Each number is 128 + 24 x the weight over its row's rms, rounded and kept within 0 to 255. Layers, rows and columns count from 0. The size above them is the row's rms in percent of the matrix's.

# layer 5 attention output (transposed), 448x224, rms 0.0486, rows 203-214, columns 112-167
size [101 115  99  99 100  95 104  96  97  89 102  92]
[[115 144 136 108 153 130 153 130 172 100  97 149 120 138 127 145 148 140 149 149 118 121 148  61 161 194 131  83 109 137 116 188 143 145 152  82 170 100 126  97 130 101 134 146 144 178 119 125 130 101 104 120 111 123 127  76]
 [156 175 141 113 121 139 142 150 130 152 145  94 141 117 123 104 161 132 130 111 170 164 105 177 143 122 113 104 127  90 109 174 148 149 127 107 143 107  70 132 121 163 142 123 131 130  85 139 156 113 141 104 136 125 163 145]
 [178 115 173 141  95 152 170 125 111 167 143 171 105 153 134 100 129  73 124 133 107 116 106 154  98 110 125 128 123  84 157 176 118 139 137 134 121 107 119 100 131 124 159 130 121 156 125 131 180  89  79 136 126 115 175 147]
 [118 138 127 134 119 145 167 124 145  91 158 106  91 143 100 123  74 125 120 137 172 194 128  90 113 139 132 131 104 113 124 126 123  90  93 120 132 105 126  98 155 176 166 155 129 143 103 149 189 121 120 163 139 161 138 149]
 [112 131 147 160 114  85 105 137 132 133  97 139  92 122 153 157 159 121 134 160 138 130 138 108 131 136 123 115  96 167 151 148 177 156 134 169 100 127 116 116 109 144 139 132 131 152  90 131 131 111 134 114 137 105  89 106]
 [170 126 110 121 144 119 152 121 125  92 131 151  91 107 104  93 132 153 182 163 120 122 143 139 140 128 115 119  97 107 129 168 173 101 100 135 128 117 132 130 125 108  99  89 153 147 143 137 111 154  99  92 151 152 158 122]
 [151 130 145 120 107 150 120 111 100 148  98 116 101 131 187 109 146 143 134 103 117 121  98 156 140 132  82 151  81 173 172 148 130 116 131  91 117 135 160 153 153 116  78 118 109  88 172 125 144 135 151 142  69 151  65 142]
 [104 149 124 128 120 128  99 143 155 112 143 158 156 128 132 119 117 155 150 167 112 109 100  94 111 102 156 108 158 128 116 114 111 129 152 121 151 136  86 156  93  94 147 152 134 140 177 158 111 118  91 103 162 145 111 117]
 [117 141 128 162 194 163 157 109 136 135 124 107 132 107 106 144 143 119 105 148  98 116 129 133 147 130 104 123 172  96  82 104 166 111 138 136 155 121  80 141  96 133 109 155 108 143 145 154 155 110 117  85 111 169 135 143]
 [129 159  99 128 122 121 128 103 130 118 141 135 146 139 137 165 134  82 121 107 128 158 167 119 150 129  83 153 147  90 101 163 155 135 134 173 145 135 138 116 118 104 124 123 129 143  88  90 181 126 111 197 135 132 171 155]
 [101 106 135 108 150 128 153 139 127 131 128 107 153 136 109 136 166  56  62 169 121 146 167 118 104  94 182 119 176  89 117 120 105  56 113 148 160 114 137 121  82  97 141 138  79 143 136 109 134 149 133 114 118 117 128 114]
 [140 141 119  95  98 135 156 119 106 131 124 163 156 124 107 167 116 155 135 139 103  88 109 135 141 134 119 115 143 115  57 145 136 153 148 109 166 145 145 118 114 117 123 130  94 111 120 117 171 157  83 131 129 122 121 135]]
# layer 5 attention value, 448x224, rms 0.0405, rows 204-215, columns 112-167
size [100  94  93  89  88  91  89  92  83  98  88  89]
[[ 85 160  88 127 146 103 103 118 121  99 104 171 131 132 105 150 135 125 124 162 141 123 126  92 131 144 126 145 125 160 137  91 124  96 124 116 128 113 140 123  72 149  94 135 147 119 161 120  98 140  95 155 125 150 142 108]
 [122 150  72 112 184 124  85 143 116 137 112  85 179 134 101 131 141 112 105 135 139 157 116 146 155 106 133  95  84 151 124 110 139 108 109 139 103 148 134 143  95 100 135 114 110 122 137 115 125 137 158 145 121 156  95 138]
 [117 128 158 167  93 144 104 132 118 176 103  91 160 109 131 147 123 159 116 164 124 122  59 125 117 101 171 135 110 161 114 122 124 122 151 130 146  66 118 154  77 162 113 106 129 143 147 140 104 117 133 104 131 105 123 132]
 [148  99 116  54 110 154 155 120 115 175 169 138 158 115 114 133  93  87 106 144 114 112 116 105 147 152 110 141 142 117  94 133 138  94 152  66 107 104 165 123 104 123 111 121 148 127 132 146 137 127 111 140 129 139 147 110]
 [109 128  87 138 131 124  89 155 147 158 121 134 147 111 139 122 115 104 123  84 162 134 172 141 146 117 153  99  88 118 139 188 134 120 122 145 116 144 141 123 126 140 156 143 141 138 162 118 128 176 133 107 137 124 149 145]
 [119 142 115 150 152 150 151 135 131 134 125 112 142 122 107 145 122 191 129 127 113 129 109  76 116 137 178 124 180 118 131 121 110 164 121 147 135 154 133 131 138 124 164 166 178 142 164 158 123 165 113  90 167  90 184  93]
 [129 125 155 151 137  95 165 122  98 147 123 137 160 126 170 154 151 140 136 138 149 144 158 178 163  97  90 144 116 127 149 128 124 154 117 165 106 142  99 152 166 104 123 149  97 156 109 119 147 139 133 118 101 117 106 107]
 [ 79 139 129 149 133 142 129 120 134 172 144 132 100 114 149 150 147 129 141 138 116 148 126 122 123 126 152 141 136 133  65 131 116 148 127 113 139 121 132 116 137 150 123 132 152 127 121 107 165 140 131 145 148 101 120 122]
 [146  88 104  93 136 161 129  97 127 124 154 141 108 139  96 108 150 175  92 157 130  97 134 149 119 124 132 108  97 132 139 101 106 136 148  95 123 113 134 130 170 109 128 131  70 143 150 148 156 127 144 100 136 127 101 124]
 [119 116 143 132 110 127 149 162 109 150 148  90 143 170 110 118 111 144 147  91 162  72 122 145 165 118 145 125  99 172 140 124 147 138  96 122 117 135 123 117 164 140 115 104 135 106 118  91 140 114 144 167 155 105 109 159]
 [ 78 104 133 123 127 128 141 117 187  94 107 149 161 108 127 127 141 154 145 121 109 119 111 175 126 144 152 163 145 138 174 142  98 124 158 136  93 140  93 159 154 141 138 144 114 156 165  96 111  98 129  98 128 142 154 109]
 [159 146 133 112 113 157  98 180 113  76 100 130 111 122 144 142 147 121 113 175 170  80  99  92 165 158 143 145 127 149 145 130 134 141 145 160 200 127 140 163 119 156 134 110 133 107 161 178 150 137  78 144 153 123  81 179]]